Each number is 50 + 10 x the weight over its row's rms, rounded and kept within 0 to 99. Layers, rows and columns count from 0. The size before them is the row's rms in percent of the matrix's.

# layer 5 MLP up, 6144x768, rms 0.108, rows 5596-5632, columns 384-479
095:28 32 57 33 48 56 53 38 47 66 62 45 45 30 50 51 56 54 62 66 45 66 44 33 56 42 40 40 52 52 50 43 45 51 46 43 67 50 48 43 50 41 55 52 55 42 72 46 64 34 61 60 62 47 30 50 38 58 27 59 35 64 50 68 52 41 56 52 44 55 59 40 49 51 57 58 43 52 57 45 48 44 60 48 43 32 49 34 47 49 79 37 73 47 54 58
111:46 45 57 46 40 55 40 52 60 42 69 50 56 59 54 34 54 61 62 42 52 42 54 67 43 46 34 52 55 55 53 44 33 45 60 53 59 51 53 58 63 66 64 59 56 55 33 39 51 44 57 35 31 39 56 48 23 51 53 46 63 40 56 48 52 35 48 43 56 58 55 64 44 51 69 59 45 32 50 49 37 61 67 44 49 48 49 47 52 51 49 55 42 67 43 49
104:55 62 56 52 44 50 55 59 20 55 62 49 40 34 44 31 41 41 47 47 53 40 49 49 69 45 57 43 36 42 58 54 47 56 55 40 52 51 50 27 54 60 30 45 41 62 33 74 39 71 37 43 51 56 51 30 46 31 40 48 53 61 48 41 56 46 40 51 66 61 48 37 71 46 40 49 54 50 57 47 35 38 36 66 65 42 29 45 56 41 62 47 52 52 35 54
095:52 59 57 44 55 75 51 61 41 60 43 47 44 74 57 11 50 52 60 42 52 44 42 42 47 32 54 41 61 49 45 52 45 30 62 53 62 32 58 45 43 63 52 40 73 55 50 57 63 35 49 61 69 41 42 41 63 30 45 30 67 69 59 51 55 47 58 40 78 60 51 41 47 61 65 53 61 54 56 44 66 54 40 49 38 42 57 53 53 52 44 61 42 43 54 42
094:52 59 47 51 67 61 54 55 46 51 69 55 61 40 66 63 57 50 60 41 42 38 41 58 42 52 54 56 53 37 46 52 48 55 44 39 37 55 42 48 28 37 51 31 40 51 48 39 57 73 48 52 70 56 49 67 50 37 62 40 55 40 57 57 51 71 41 50 58 68 47 45 41 46 56 45 51 45 39 45 64 42 50 55 36 57 54 48 75 35 44 38 42 38 56 44
097:58 40 53 59 44 49 51 51 43 51 53 41 51 72 52 27 55 49 33 39 58 50 51 57 48 44 32 57 53 52 60 39 47 52 42 63 60 42 44 48 23 61 53 41 35 53 57 52 54 52 63 43 48 49 50 48 31 57 50 59 40 51 46 48 45 62 66 41 61 57 45 54 52 54 59 52 31 46 50 54 49 72 60 36 49 49 45 40 46 30 59 65 56 62 58 52
099:70 42 56 58 47 51 44 27 67 51 51 56 46 52 49 51 59 40 50 40 61 66 37 53 52 28 57 46 73 64 46 53 63 58 53 41 24 34 48 37 49 37 46 39 53 37 44 60 51 59 36 29 59 45 36 49 65 40 57 47 55 32 38 36 45 40 49 50 60 51 55 53 43 35 57 59 35 50 28 53 60 37 55 59 45 67 56 50 63 54 48 42 56 56 60 83
099:45 48 51 63 61 57 66 45 51 50 47 57 56 55 55 34 45 46 56 45 56 27 51 50 39 29 44 54 65 63 41 47 57 70 49 62 55 33 42 36 59 58 47 41 45 38 53 46 49 62 54 38 51 52 39 44 43 61 55 42 36 55 66 46 58 40 69 53 45 48 71 33 49 36 44 50 63 43 24 47 56 37 32 48 32 54 44 50 38 60 58 61 64 37 34 42
097:41 25 57 62 45 54 51 48 60 69 61 53 51 48 43 36 58 58 57 36 56 58 61 47 41 40 56 62 47 43 61 46 40 50 57 46 45 56 53 57 41 49 46 51 48 44 46 49 54 44 46 51 60 41 54 43 47 61 38 57 38 34 53 47 66 49 66 44 39 47 58 47 56 58 38 45 66 38 59 41 66 48 43 67 46 50 46 39 52 47 37 39 36 43 36 50
104:33 50 41 53 36 56 52 44 46 50 48 30 55 55 45 56 42 50 43 58 66 46 27 36 56 69 32 50 44 66 36 47 52 57 58 46 45 32 49 43 35 43 45 38 51 64 72 51 41 65 43 64 29 58 56 55 36 43 47 41 48 48 58 45 71 31 51 55 43 48 50 51 57 30 62 24 53 40 51 70 66 56 53 68 75 50 56 50 46 50 57 58 45 56 59 36
097:64 29 60 40 51 48 31 57 34 60 62 34 43 56 53 52 49 51 46 53 47 52 50 53 53 54 52 44 55 47 54 61 77 35 48 62 53 53 43 46 53 64 70 49 46 50 58 57 47 63 53 43 38 52 60 43 41 72 49 60 55 74 77 42 61 56 53 43 50 36 41 48 53 44 60 51 79 32 64 43 41 49 48 51 58 56 57 44 49 40 39 42 50 55 48 52
096:52 49 43 48 51 62 53 41 45 45 57 39 57 42 39 58 48 44 47 48 45 69 49 49 49 60 58 37 28 57 44 44 70 66 56 38 70 36 52 39 71 51 59 50 68 58 46 58 55 51 64 41 49 61 48 43 59 54 42 38 73 51 48 35 42 47 53 37 37 48 53 42 60 36 55 72 67 36 49 57 37 47 48 56 47 51 61 39 56 67 43 56 46 24 25 69
096:71 37 46 50 61 49 39 50 49 44 41 33 60 43 65 33 47 45 39 47 46 46 39 56 46 39 66 56 45 66 39 47 19 35 60 51 52 41 50 56 45 64 43 56 40 54 44 50 45 21 60 57 52 57 63 59 58 41 54 27 75 47 47 61 48 40 60 50 45 68 54 51 59 48 53 62 53 61 60 56 25 52 55 60 45 53 51 48 50 69 57 72 46 58 51 59
099:68 61 54 67 45 45 48 47 51 53 36 49 56 50 52 59 58 57 66 41 50 25 49 67 43 52 38 39 49 50 53 37 53 65 42 54 60 66 70 44 47 51 49 58 45 38 52 54 50 46 66 42 47 46 39 59 39 44 63 65 47 64 38 44 52 64 42 48 43 49 47 59 54 52 48 49 53 50 52 60 55 28 30 34 42 44 43 68 59 46 66 37 32 45 37 56
097:44 48 49 40 50 40 64 59 49 57 42 60 37 68 65 57 70 57 49 68 46 50 49 41 41 39 40 59 51 41 27 42 32 45 32 59 46 43 52 52 43 31 46 59 58 51 56 57 57 61 50 44 54 37 52 60 47 40 46 64 52 56 46 46 47 49 59 56 42 44 56 51 46 41 41 34 50 52 62 46 40 66 54 56 54 54 44 49 45 49 25 55 49 27 46 56
098:40 31 68 53 33 55 50 58 62 53 68 48 53 50 63 30 47 52 49 47 41 39 55 49 47 40 53 45 51 44 38 47 60 54 59 47 48 40 58 39 66 46 57 53 67 57 68 40 43 55 44 38 48 44 66 48 56 48 58 54 45 40 41 69 56 39 54 44 41 41 48 48 52 61 53 54 44 52 32 49 57 57 50 47 54 48 39 38 43 43 37 53 68 70 44 51
098:45 53 23 62 59 44 59 49 58 44 24 44 38 28 41 47 54 48 38 53 67 58 48 57 44 39 53 52 39 44 46 40 57 40 52 43 43 58 48 64 44 55 59 38 40 56 41 40 38 61 49 56 61 49 48 57 40 53 53 40 45 50 31 50 41 54 38 55 63 47 54 55 67 45 36 44 52 46 53 65 45 48 57 55 59 36 44 30 54 59 37 62 67 37 88 52
095:56 51 59 45 59 58 49 69 50 42 49 63 45 64 50 47 50 46 57 51 66 57 61 71 60 39 37 52 29 36 43 51 46 45 51 55 47 37 55 33 55 27 31 36 37 59 39 58 77 44 55 47 52 28 50 46 47 49 33 49 58 57 56 46 53 41 52 43 27 46 58 65 52 52 49 69 26 24 43 58 68 68 32 60 50 51 35 47 52 50 59 51 49 54 53 55
093:44 57 50 51 39 53 61 51 40 41 67 42 44 56 56 38 45 45 50 41 51 56 61 50 38 49 39 65 54 44 59 48 44 63 44 59 41 76 52 53 64 51 60 50 50 48 53 36 46 62 58 50 64 48 51 52 68 58 22 44 43 44 42 50 50 55 46 43 66 43 69 47 51 58 57 53 41 53 48 41 52 43 42 53 32 51 71 53 47 56 53 51 60 52 51 43
095:58 49 48 58 45 35 60 51 53 42 51 74 56 63 50 57 63 57 28 37 53 51 53 47 42 32 60 57 54 41 44 45 41 54 56 63 65 55 54 45 43 59 67 59 61 58 59 48 58 64 46 55 56 50 66 48 12 32 59 24 73 50 37 38 52 53 64 61 53 50 61 55 58 46 39 47 55 63 52 43 53 52 62 55 55 39 54 59 37 64 49 68 47 59 51 45
104:51 49 43 32 40 67 59 44 52 50 53 67 47 60 63 23 56 49 58 56 61 40 53 68 50 50 40 52 54 47 55 73 61 54 32 47 59 45 61 69 43 49 44 35 58 40 43 65 52 57 48 56 73 45 46 68 52 44 49 40 54 38 73 49 50 39 53 47 44 33 72 54 49 50 66 53 62 53 61 50 47 44 48 47 54 57 63 63 51 43 51 47 51 60 29 69
100:62 52 37 46 39 44 45 47 62 31 51 44 47 52 70 45 49 57 38 46 55 41 54 44 45 41 32 52 52 57 56 47 28 50 56 62 45 45 37 63 44 54 44 51 53 55 88 30 21 41 41 62 71 54 54 58 62 63 55 52 74 38 59 39 33 47 73 37 50 39 50 45 48 54 46 43 40 43 66 40 52 58 57 58 66 46 38 42 47 58 55 61 53 47 46 55
107:40 44 44 60 41 41 50 57 64 41 43 61 59 43 35 25 42 61 48 37 62 40 53 50 72 51 66 48 45 31 49 32 49 56 43 53 58 51 60 59 50 70 56 61 55 37 59 47 41 49 56 48 40 43 38 45 40 53 61 48 57 61 44 37 48 43 43 48 65 48 45 53 48 55 67 57 36 40 36 48 62 47 33 48 29 55 49 60 52 44 50 34 59 38 34 55
120:47 44 41 52 52 52 49 54 51 55 53 19 50 58 32 53 63 62 71 51 53 60 58 51 48 53 74 44 61 24 74 48 54 33 47 37 54 45 58 55 38 60 39 54 37 57 48 45 36 49 40 61 37 37 46 60 47 43 66 47 53 49 43 49 36 53 45 66 55 60 40 43 55 59 51 48 52 56 56 31 48 40 51 44 37 58 41 50 69 50 56 52 44 59 57 60
103:43 64 70 59 45 58 55 46 44 72 49 46 69 61 64 58 50 56 56 60 45 70 36 66 70 63 45 37 31 71 57 38 53 53 51 56 36 56 59 53 56 28 59 46 44 36 65 53 57 55 43 67 22 47 44 41 53 67 59 48 50 52 38 64 53 58 46 61 48 45 55 38 44 50 42 68 53 51 51 37 53 50 42 42 53 47 54 42 71 68 60 43 53 28 52 42
099:45 48 56 61 56 47 39 51 37 58 59 54 67 41 64 48 49 40 53 56 39 39 35 41 27 52 56 46 39 60 65 50 53 52 75 43 56 56 52 44 48 43 65 46 35 43 46 64 36 58 66 47 60 47 44 53 39 50 45 46 61 58 64 47 58 56 50 60 57 51 56 61 52 56 35 57 37 66 53 46 48 50 36 31 57 58 51 58 45 42 42 73 68 58 32 56
096:67 36 58 52 53 35 46 50 39 62 43 45 57 49 51 67 56 55 53 54 44 43 46 55 59 47 38 46 57 52 56 47 35 31 51 62 46 44 50 41 43 59 56 53 52 40 54 63 38 34 52 26 46 47 48 63 39 63 45 58 30 37 34 55 43 20 37 72 50 46 63 47 54 62 48 21 64 63 43 54 70 41 42 46 40 43 32 57 60 43 71 45 57 44 47 40
092:43 76 33 53 46 54 60 51 44 46 53 47 47 54 42 40 56 48 56 52 46 60 51 32 46 53 56 27 58 35 50 45 47 47 47 54 48 62 38 46 65 42 55 46 64 49 47 55 61 31 53 53 60 59 35 64 57 40 44 45 58 35 54 35 59 41 59 30 47 31 39 40 41 55 39 56 48 55 40 39 61 46 49 41 59 45 54 39 46 45 45 60 50 48 76 42
107:70 50 57 56 50 49 62 45 61 51 60 46 51 40 41 39 65 73 53 49 45 62 52 53 53 53 70 48 60 67 55 62 45 57 55 30 56 46 50 63 38 52 31 59 43 31 62 60 62 54 70 53 59 50 49 33 61 67 44 46 56 62 54 52 42 71 46 48 57 56 51 62 68 44 65 54 47 71 47 44 48 32 48 36 59 45 63 47 51 49 45 51 62 44 54 26
101:35 38 48 34 51 35 51 48 59 64 48 46 50 53 34 58 49 53 50 44 52 66 53 50 43 41 42 22 34 55 57 86 41 41 71 67 33 40 43 36 47 47 48 44 50 48 49 41 44 35 37 62 46 62 37 43 33 52 37 47 47 48 54 59 59 54 45 41 57 58 47 44 43 49 37 48 51 42 47 52 41 61 41 49 54 43 46 37 49 50 54 47 61 41 63 49
095:71 61 27 48 44 61 39 30 42 44 46 40 49 35 48 49 51 48 43 43 56 70 55 39 55 34 60 67 47 55 68 41 54 60 59 43 55 50 56 54 49 49 49 46 47 38 41 46 45 40 45 38 48 38 42 53 51 47 44 46 56 56 35 68 46 58 56 42 58 49 55 70 65 48 44 52 64 40 55 65 55 38 41 57 41 58 32 43 60 62 38 51 61 47 54 61
115:33 39 46 57 49 41 51 55 53 56 47 52 53 41 49 44 68 63 61 51 55 45 58 59 56 46 51 52 57 57 58 64 37 48 52 55 57 48 20 74 57 41 57 56 45 43 58 62 36 43 67 46 54 59 54 52 58 49 63 70 45 42 38 42 42 39 56 42 49 64 39 43 78 57 57 57 50 47 51 41 46 40 28 53 44 59 62 52 63 50 43 59 40 44 59 43
097:58 51 49 61 77 42 35 66 60 55 53 56 36 44 57 39 50 47 56 52 46 59 67 32 34 33 58 39 45 64 55 52 56 46 58 55 42 47 52 32 58 56 47 61 51 65 56 47 47 47 41 58 45 41 66 61 43 52 47 23 59 51 52 53 51 56 46 40 42 52 37 51 45 57 54 56 65 36 60 45 47 65 37 56 57 47 56 43 53 36 68 64 49 59 53 29
103:51 42 42 35 50 50 68 53 40 46 48 62 34 52 52 47 61 42 62 48 53 68 53 47 35 18 44 46 46 57 39 46 49 55 52 42 55 41 45 39 51 62 43 51 47 48 55 44 44 43 32 44 73 40 26 38 31 34 44 63 58 38 46 68 67 57 55 57 40 59 43 60 45 47 47 56 38 62 41 49 42 35 47 51 38 40 47 52 50 61 25 48 50 43 38 45
096:48 48 55 50 46 41 54 55 21 57 33 33 51 47 47 70 46 38 45 41 56 46 47 29 68 58 64 56 45 51 62 33 35 34 38 54 48 37 34 55 56 42 56 57 34 36 60 28 51 47 61 57 26 51 73 53 33 43 33 42 38 38 36 59 56 52 45 33 62 35 58 26 61 47 48 45 74 59 67 41 35 42 64 45 58 54 55 38 69 65 49 42 85 51 47 35
096:53 48 57 43 46 53 34 35 40 75 41 40 52 63 61 49 50 45 75 57 66 54 57 51 65 52 40 51 62 50 63 46 41 36 41 54 56 44 45 36 56 37 48 54 52 62 37 56 68 33 66 50 58 34 42 56 49 50 46 63 61 55 47 48 55 37 67 26 43 49 55 58 40 61 46 46 52 39 64 41 52 38 48 69 45 49 56 51 31 42 48 59 65 53 63 52
098:73 50 53 54 57 57 58 59 47 32 53 61 36 51 26 42 58 46 52 52 51 38 40 58 65 53 64 57 44 63 48 40 41 43 38 64 45 33 47 44 36 73 44 52 41 53 63 59 56 52 50 60 52 43 62 59 35 52 56 60 55 49 63 48 50 49 47 44 65 50 49 57 54 68 57 44 53 72 33 44 44 52 46 54 52 42 44 61 51 56 33 65 53 37 55 47
# layer 5 MLP down (transposed), 6144x768, rms 0.102, rows 5596-5631, columns 384-479
088:55 52 57 39 69 60 43 57 33 58 53 57 48 63 47 60 51 51 50 32 39 34 64 43 36 57 64 64 63 64 54 49 62 60 72 40 50 58 58 40 68 67 48 45 67 52 59 49 42 54 54 56 29 34 39 51 65 47 52 47 42 54 54 60 64 44 55 62 59 53 56 59 50 69 58 55 50 52 51 55 46 26 34 40 60 49 41 21 43 49 40 42 65 48 61 46
116:71 37 42 56 67 49 56 58 50 58 42 57 38 67 43 46 59 56 48 46 41 51 59 51 52 69 39 45 57 65 59 54 60 52 67 57 30 55 32 70 46 46 70 54 33 53 33 38 57 80 42 59 59 46 41 74 40 35 55 44 49 45 38 30 48 62 45 58 58 43 40 53 42 62 42 46 49 48 39 42 47 59 47 54 67 48 45 58 62 51 61 47 49 63 51 41
101:58 54 63 64 60 55 38 59 50 54 62 28 65 34 57 49 53 35 44 43 30 51 40 43 38 36 49 39 60 47 57 63 59 57 50 29 34 57 69 24 65 41 68 64 40 63 37 64 47 50 66 46 55 54 71 47 45 47 47 57 62 59 47 43 45 30 30 44 48 50 30 42 62 55 37 52 47 57 51 50 42 45 66 55 27 55 33 44 33 47 45 54 56 43 45 55
092:50 59 51 66 53 30 55 63 62 41 56 59 42 48 52 37 51 46 58 36 43 51 58 54 72 35 63 68 53 58 58 55 49 51 50 51 65 41 38 51 51 60 46 54 62 48 66 40 60 65 48 27 39 56 47 57 56 45 46 61 54 60 45 60 45 47 40 65 64 40 70 54 55 54 52 58 55 53 59 80 31 68 50 39 36 41 51 24 46 57 35 38 49 38 42 38
098:53 27 42 39 41 61 49 48 52 30 50 47 36 40 58 56 59 45 54 44 40 55 44 63 59 67 44 51 57 50 35 53 48 49 48 56 73 40 58 45 76 33 40 58 61 60 64 37 33 51 43 52 69 56 46 40 40 31 37 49 64 58 28 53 36 37 56 52 30 26 53 46 68 45 48 46 46 44 53 71 56 66 55 38 66 40 35 52 43 41 43 51 45 58 40 39
093:59 44 46 67 41 42 59 44 43 62 51 58 58 57 45 49 46 54 69 45 47 68 48 54 38 56 42 62 30 63 48 37 57 47 52 43 42 54 50 40 57 39 57 52 55 51 47 62 53 56 60 47 45 41 46 58 51 40 42 28 64 60 44 56 44 58 34 69 58 43 43 46 49 33 49 40 61 44 44 34 50 61 54 37 56 31 54 41 45 39 54 45 49 45 50 55
098:52 54 43 51 53 60 69 33 39 35 55 52 57 42 66 64 58 52 49 44 45 57 36 63 62 58 34 53 44 57 35 58 69 46 65 56 45 47 69 42 51 49 58 49 72 26 62 41 42 37 50 40 46 64 50 64 63 57 46 38 52 29 48 45 50 51 57 59 66 64 50 55 42 46 62 46 40 58 36 47 51 49 55 66 47 52 54 44 46 49 35 63 40 36 48 59
103:55 48 78 65 64 51 60 42 61 50 41 60 52 65 52 40 38 54 71 33 40 62 85 38 66 52 42 53 64 52 44 45 60 54 33 41 62 60 72 41 45 47 38 36 66 41 23 32 35 54 54 48 48 54 54 65 58 74 44 54 46 48 35 41 53 44 40 49 54 53 31 56 47 47 53 55 59 64 42 44 39 25 42 49 47 36 38 51 52 57 31 63 72 21 62 53
100:44 37 49 43 56 47 48 44 52 59 60 51 60 51 35 45 55 43 67 62 53 58 29 62 35 64 45 35 52 50 32 52 53 50 36 70 57 72 54 44 39 59 48 46 66 56 36 61 44 57 40 53 60 41 38 60 44 56 39 54 61 43 46 43 31 51 48 63 43 38 52 77 51 49 65 69 37 59 42 55 64 46 57 42 50 57 57 69 53 58 67 55 39 54 57 58
097:37 54 55 52 63 52 51 64 60 39 63 61 44 44 50 56 68 59 49 41 44 52 60 37 47 39 38 47 36 35 59 40 41 50 24 48 46 63 58 71 61 48 56 54 36 42 40 56 54 53 33 51 63 55 65 44 31 46 60 56 45 43 66 50 60 47 44 53 52 34 55 48 50 61 48 40 67 44 36 56 58 51 58 54 40 69 49 46 59 48 45 49 53 47 45 56
095:56 31 59 43 51 55 35 66 39 60 49 43 54 53 62 72 27 52 44 36 30 58 60 69 53 35 41 49 74 59 71 46 49 46 55 31 56 46 47 56 41 66 51 44 58 47 51 49 49 42 66 49 54 44 50 47 55 56 56 51 57 59 61 40 58 57 32 52 55 49 50 38 53 45 51 53 37 64 55 46 58 64 53 57 53 59 54 48 32 51 45 56 56 39 40 79
101:59 50 49 60 45 63 44 48 43 54 43 40 57 53 50 55 50 62 63 39 68 61 49 63 48 53 38 50 51 49 50 37 50 62 43 38 46 60 41 53 54 46 49 58 44 41 57 54 39 69 56 37 51 41 58 37 40 63 62 58 40 39 61 50 63 38 56 43 73 72 58 65 42 47 34 52 59 53 47 58 43 51 40 37 72 43 42 55 48 33 40 39 60 62 62 48
100:56 38 58 40 55 31 34 37 49 60 45 50 52 49 43 51 65 64 72 32 52 48 45 51 49 65 57 66 59 43 56 61 52 50 55 23 60 57 61 56 45 63 53 56 63 44 48 44 59 70 47 48 56 48 53 46 47 46 59 46 36 48 50 46 68 35 57 36 34 45 43 71 39 48 34 55 54 23 70 68 56 48 58 45 38 67 52 45 41 41 48 48 59 60 63 56
098:46 42 43 49 36 57 73 42 47 48 54 43 61 46 48 43 36 55 43 53 64 45 45 66 56 49 40 70 70 60 47 40 33 42 47 37 50 33 35 40 45 44 55 60 48 40 55 55 53 42 48 33 78 63 44 46 38 44 54 43 55 54 52 57 54 21 69 35 45 46 55 43 53 35 56 31 52 63 57 60 33 53 47 54 55 45 60 39 38 42 30 40 42 52 58 38
099:68 50 52 44 52 40 35 33 54 76 59 59 65 43 61 54 39 34 46 58 57 45 55 57 57 46 49 40 65 42 24 55 35 35 57 46 56 59 44 59 42 44 49 55 40 37 47 55 48 56 47 47 55 60 65 49 50 43 46 51 45 57 59 38 40 48 60 62 55 56 34 47 50 43 52 53 37 41 74 50 39 44 36 46 35 50 39 50 43 46 56 53 52 37 41 52
095:45 62 45 42 66 45 41 63 47 55 37 39 68 49 45 58 48 47 37 42 56 64 48 61 48 62 57 64 42 45 49 51 61 31 54 47 26 58 59 39 43 45 57 50 42 39 57 62 43 51 57 50 52 49 37 49 42 53 32 59 61 39 66 44 46 63 39 51 53 59 44 61 54 52 43 44 43 54 38 65 62 41 56 45 33 57 64 53 63 50 43 47 71 52 62 57
100:47 52 57 31 49 24 40 36 50 61 52 52 50 49 51 47 53 44 43 42 59 56 67 33 49 64 59 45 53 49 44 44 49 34 55 61 50 36 64 52 59 36 67 47 40 35 52 63 52 49 49 41 45 37 43 61 55 55 55 60 41 43 51 59 34 73 46 65 39 47 48 59 59 58 55 40 41 39 51 51 63 44 51 39 56 58 37 58 61 47 63 61 44 60 48 55
091:43 55 42 54 46 49 45 55 55 52 54 42 41 41 52 39 46 52 62 57 34 50 41 64 52 66 31 43 52 52 52 31 43 56 47 42 39 46 47 49 52 39 48 58 47 56 57 30 47 49 50 58 29 58 49 63 50 48 48 59 56 53 59 62 47 49 48 45 38 55 61 31 25 34 31 49 50 45 57 45 49 29 56 24 51 48 46 52 54 45 37 58 47 41 54 55
097:38 27 47 64 60 58 42 47 51 73 51 50 53 41 61 49 55 50 57 54 59 60 69 55 43 52 63 57 61 46 46 40 44 47 45 64 47 51 50 53 39 60 47 61 43 32 53 54 44 52 48 41 48 47 44 58 53 46 51 47 43 71 44 46 48 45 62 61 66 49 40 63 46 55 53 64 74 39 37 47 41 54 60 60 51 53 40 61 82 53 59 31 48 39 45 65
091:48 53 53 68 43 31 61 64 51 58 48 58 47 56 49 48 62 68 46 59 56 51 53 45 48 55 45 44 46 42 49 47 55 50 55 43 57 58 50 44 47 42 32 41 55 56 47 43 57 24 51 51 52 47 29 37 60 54 42 55 43 62 36 29 65 59 62 67 46 51 44 44 49 61 53 55 50 42 32 65 44 51 19 59 74 47 69 42 76 50 52 53 54 42 38 51
104:22 62 45 37 58 54 53 55 50 44 54 45 58 44 39 44 56 41 45 34 37 34 71 33 21 56 57 50 55 36 51 45 52 49 66 49 37 43 31 40 27 37 40 59 34 58 34 56 31 46 44 61 57 53 55 53 70 58 58 63 46 44 38 52 22 46 63 47 62 42 57 45 49 39 46 49 67 55 50 58 41 40 45 48 63 42 47 51 61 65 38 62 47 33 35 51
094:30 58 46 49 54 42 43 61 58 56 62 60 43 50 47 41 23 50 51 40 66 44 37 44 54 43 49 46 55 44 33 36 34 40 60 49 54 54 55 62 53 45 65 63 48 54 35 56 70 39 38 40 60 52 63 45 39 49 65 49 54 52 62 32 43 59 57 66 55 54 45 57 45 58 54 50 34 41 65 47 57 47 54 60 43 44 58 43 45 32 56 48 37 42 41 63
106:35 59 46 60 54 58 53 62 31 47 39 53 64 40 48 48 55 48 45 32 59 54 44 32 36 55 46 53 73 56 48 46 56 30 53 48 44 50 46 56 54 55 45 47 52 62 51 54 46 46 45 62 35 47 51 49 38 43 51 52 60 32 42 46 37 60 46 54 45 48 53 56 37 49 72 65 52 63 49 57 58 68 66 37 40 66 41 56 36 45 39 57 49 42 55 40
137:46 50 59 44 59 32 50 44 35 50 52 43 55 54 32 40 55 62 54 51 54 44 57 55 61 45 34 49 46 52 47 64 47 40 43 39 49 51 40 58 34 55 32 60 46 57 58 59 36 45 62 35 54 56 42 50 42 52 34 50 39 55 29 43 45 43 43 54 45 44 57 67 45 68 43 46 55 48 60 50 54 65 39 64 45 67 61 52 52 41 43 37 53 42 53 25
110:64 36 50 23 32 60 27 38 57 43 46 60 50 36 59 54 33 28 34 51 48 53 43 57 69 51 74 49 68 46 52 55 53 54 52 64 52 51 47 52 71 33 52 44 61 39 59 60 43 53 47 56 61 37 52 43 53 42 68 47 44 48 36 49 25 55 58 53 37 53 60 53 61 58 55 56 60 52 64 52 41 50 57 64 24 59 43 36 49 53 52 50 62 42 48 43
101:41 50 41 48 52 56 52 58 45 55 51 49 57 58 32 55 33 56 48 53 61 55 41 56 80 39 54 32 50 35 51 64 48 53 42 57 43 61 48 46 47 59 42 42 55 55 55 51 41 49 60 59 45 35 48 29 39 49 42 62 62 55 43 50 51 33 47 51 55 38 67 61 63 48 40 50 61 60 63 45 46 40 55 58 44 47 53 46 40 55 60 45 44 59 42 57
097:49 45 41 73 72 64 60 57 52 63 50 51 49 33 37 69 41 49 66 56 49 45 33 56 23 55 41 63 42 35 59 48 51 49 60 44 50 36 49 51 52 40 71 44 58 62 54 63 46 53 44 62 51 56 58 27 54 51 58 54 55 55 54 60 31 43 41 41 51 50 45 43 56 55 55 58 54 75 54 56 50 54 60 42 63 37 37 47 55 50 66 31 37 63 48 47
099:41 61 64 49 63 52 39 51 67 59 44 56 68 41 68 55 48 56 41 56 43 49 47 56 54 54 58 48 62 50 54 50 71 53 54 59 66 34 66 59 57 55 48 56 32 21 53 33 46 55 42 53 50 42 62 42 46 50 31 62 49 45 28 76 51 53 62 29 71 64 50 46 57 55 29 49 46 64 41 47 56 47 44 50 71 36 57 48 44 52 41 37 44 56 63 43
117:52 49 41 47 65 47 52 56 53 62 52 51 53 31 46 47 57 35 47 52 45 74 28 44 67 44 62 32 38 60 37 59 38 47 48 50 52 44 60 44 61 38 74 50 42 36 51 47 61 54 33 46 49 60 55 72 55 56 47 58 43 50 54 54 52 62 50 41 49 53 40 52 42 56 42 55 49 47 55 57 54 33 46 49 54 53 49 51 47 34 33 33 43 49 48 45
107:51 53 40 47 35 55 50 55 73 39 56 52 46 62 51 51 51 46 47 52 64 64 55 60 44 56 36 47 52 68 60 40 63 48 19 56 52 59 48 50 56 31 53 50 56 59 60 58 63 38 51 54 52 51 55 34 50 39 60 57 28 51 61 55 52 39 47 47 50 47 57 66 58 52 36 71 63 50 40 52 44 50 68 55 45 45 38 61 46 55 50 60 51 47 51 49
095:55 45 44 55 51 50 38 56 57 41 55 63 44 48 46 41 51 55 44 61 52 64 60 55 52 70 45 63 28 47 62 24 61 59 62 49 58 43 57 44 45 51 44 46 72 41 38 42 63 42 44 38 62 36 62 58 60 31 42 65 45 55 49 38 35 43 65 43 52 34 42 33 48 25 43 64 45 40 48 45 40 69 50 53 43 44 52 48 42 59 54 69 54 47 55 65
112:43 76 58 31 60 57 47 44 49 50 65 38 52 46 68 66 43 50 32 51 52 41 55 50 58 54 62 60 44 43 40 57 61 43 45 61 54 42 33 62 53 56 57 47 65 46 46 47 53 67 34 45 35 43 61 46 46 35 45 59 34 44 53 58 60 56 52 47 48 39 55 44 40 70 65 57 60 68 44 74 47 66 53 39 43 45 46 29 40 47 41 39 27 64 55 52
089:57 49 58 47 54 64 40 52 39 39 50 54 62 44 57 50 51 65 35 44 60 63 61 53 48 36 61 49 56 50 44 70 53 38 50 57 30 48 46 58 61 55 44 75 39 49 49 59 53 51 29 36 31 44 51 49 39 39 48 28 50 44 45 45 53 60 67 62 47 49 63 45 38 55 58 65 44 48 39 50 60 46 39 64 54 56 47 54 50 36 52 55 45 49 18 58
100:56 30 47 42 57 39 42 44 51 48 40 75 35 55 66 40 48 48 47 50 51 42 58 43 38 36 46 54 50 66 59 71 42 56 50 44 64 39 41 47 51 45 39 30 62 52 61 60 53 41 66 42 63 48 39 38 37 62 46 42 37 45 57 66 55 53 54 51 51 57 50 47 59 68 57 48 63 54 39 64 29 45 48 47 37 60 48 48 40 42 51 46 57 51 57 51
098:56 60 47 37 51 69 49 69 43 51 67 62 53 53 48 42 59 51 58 65 38 43 48 56 52 51 43 56 55 51 53 55 53 61 40 53 51 62 17 60 53 57 59 50 58 50 47 65 52 47 53 67 54 47 53 47 46 55 51 50 54 49 42 62 54 41 50 49 51 45 48 63 32 60 45 54 36 69 36 52 51 54 48 48 40 46 56 59 40 41 48 66 26 60 43 45
094:46 43 49 51 52 53 51 50 65 54 48 40 43 42 57 55 48 53 41 61 51 46 57 40 66 53 54 55 52 54 50 48 39 31 62 47 56 63 54 81 69 31 51 51 59 47 61 45 53 47 39 36 44 50 49 34 58 45 42 47 48 51 44 59 57 36 32 53 48 53 66 56 53 49 34 68 43 34 45 67 59 51 48 40 47 57 48 62 52 42 44 50 60 38 43 61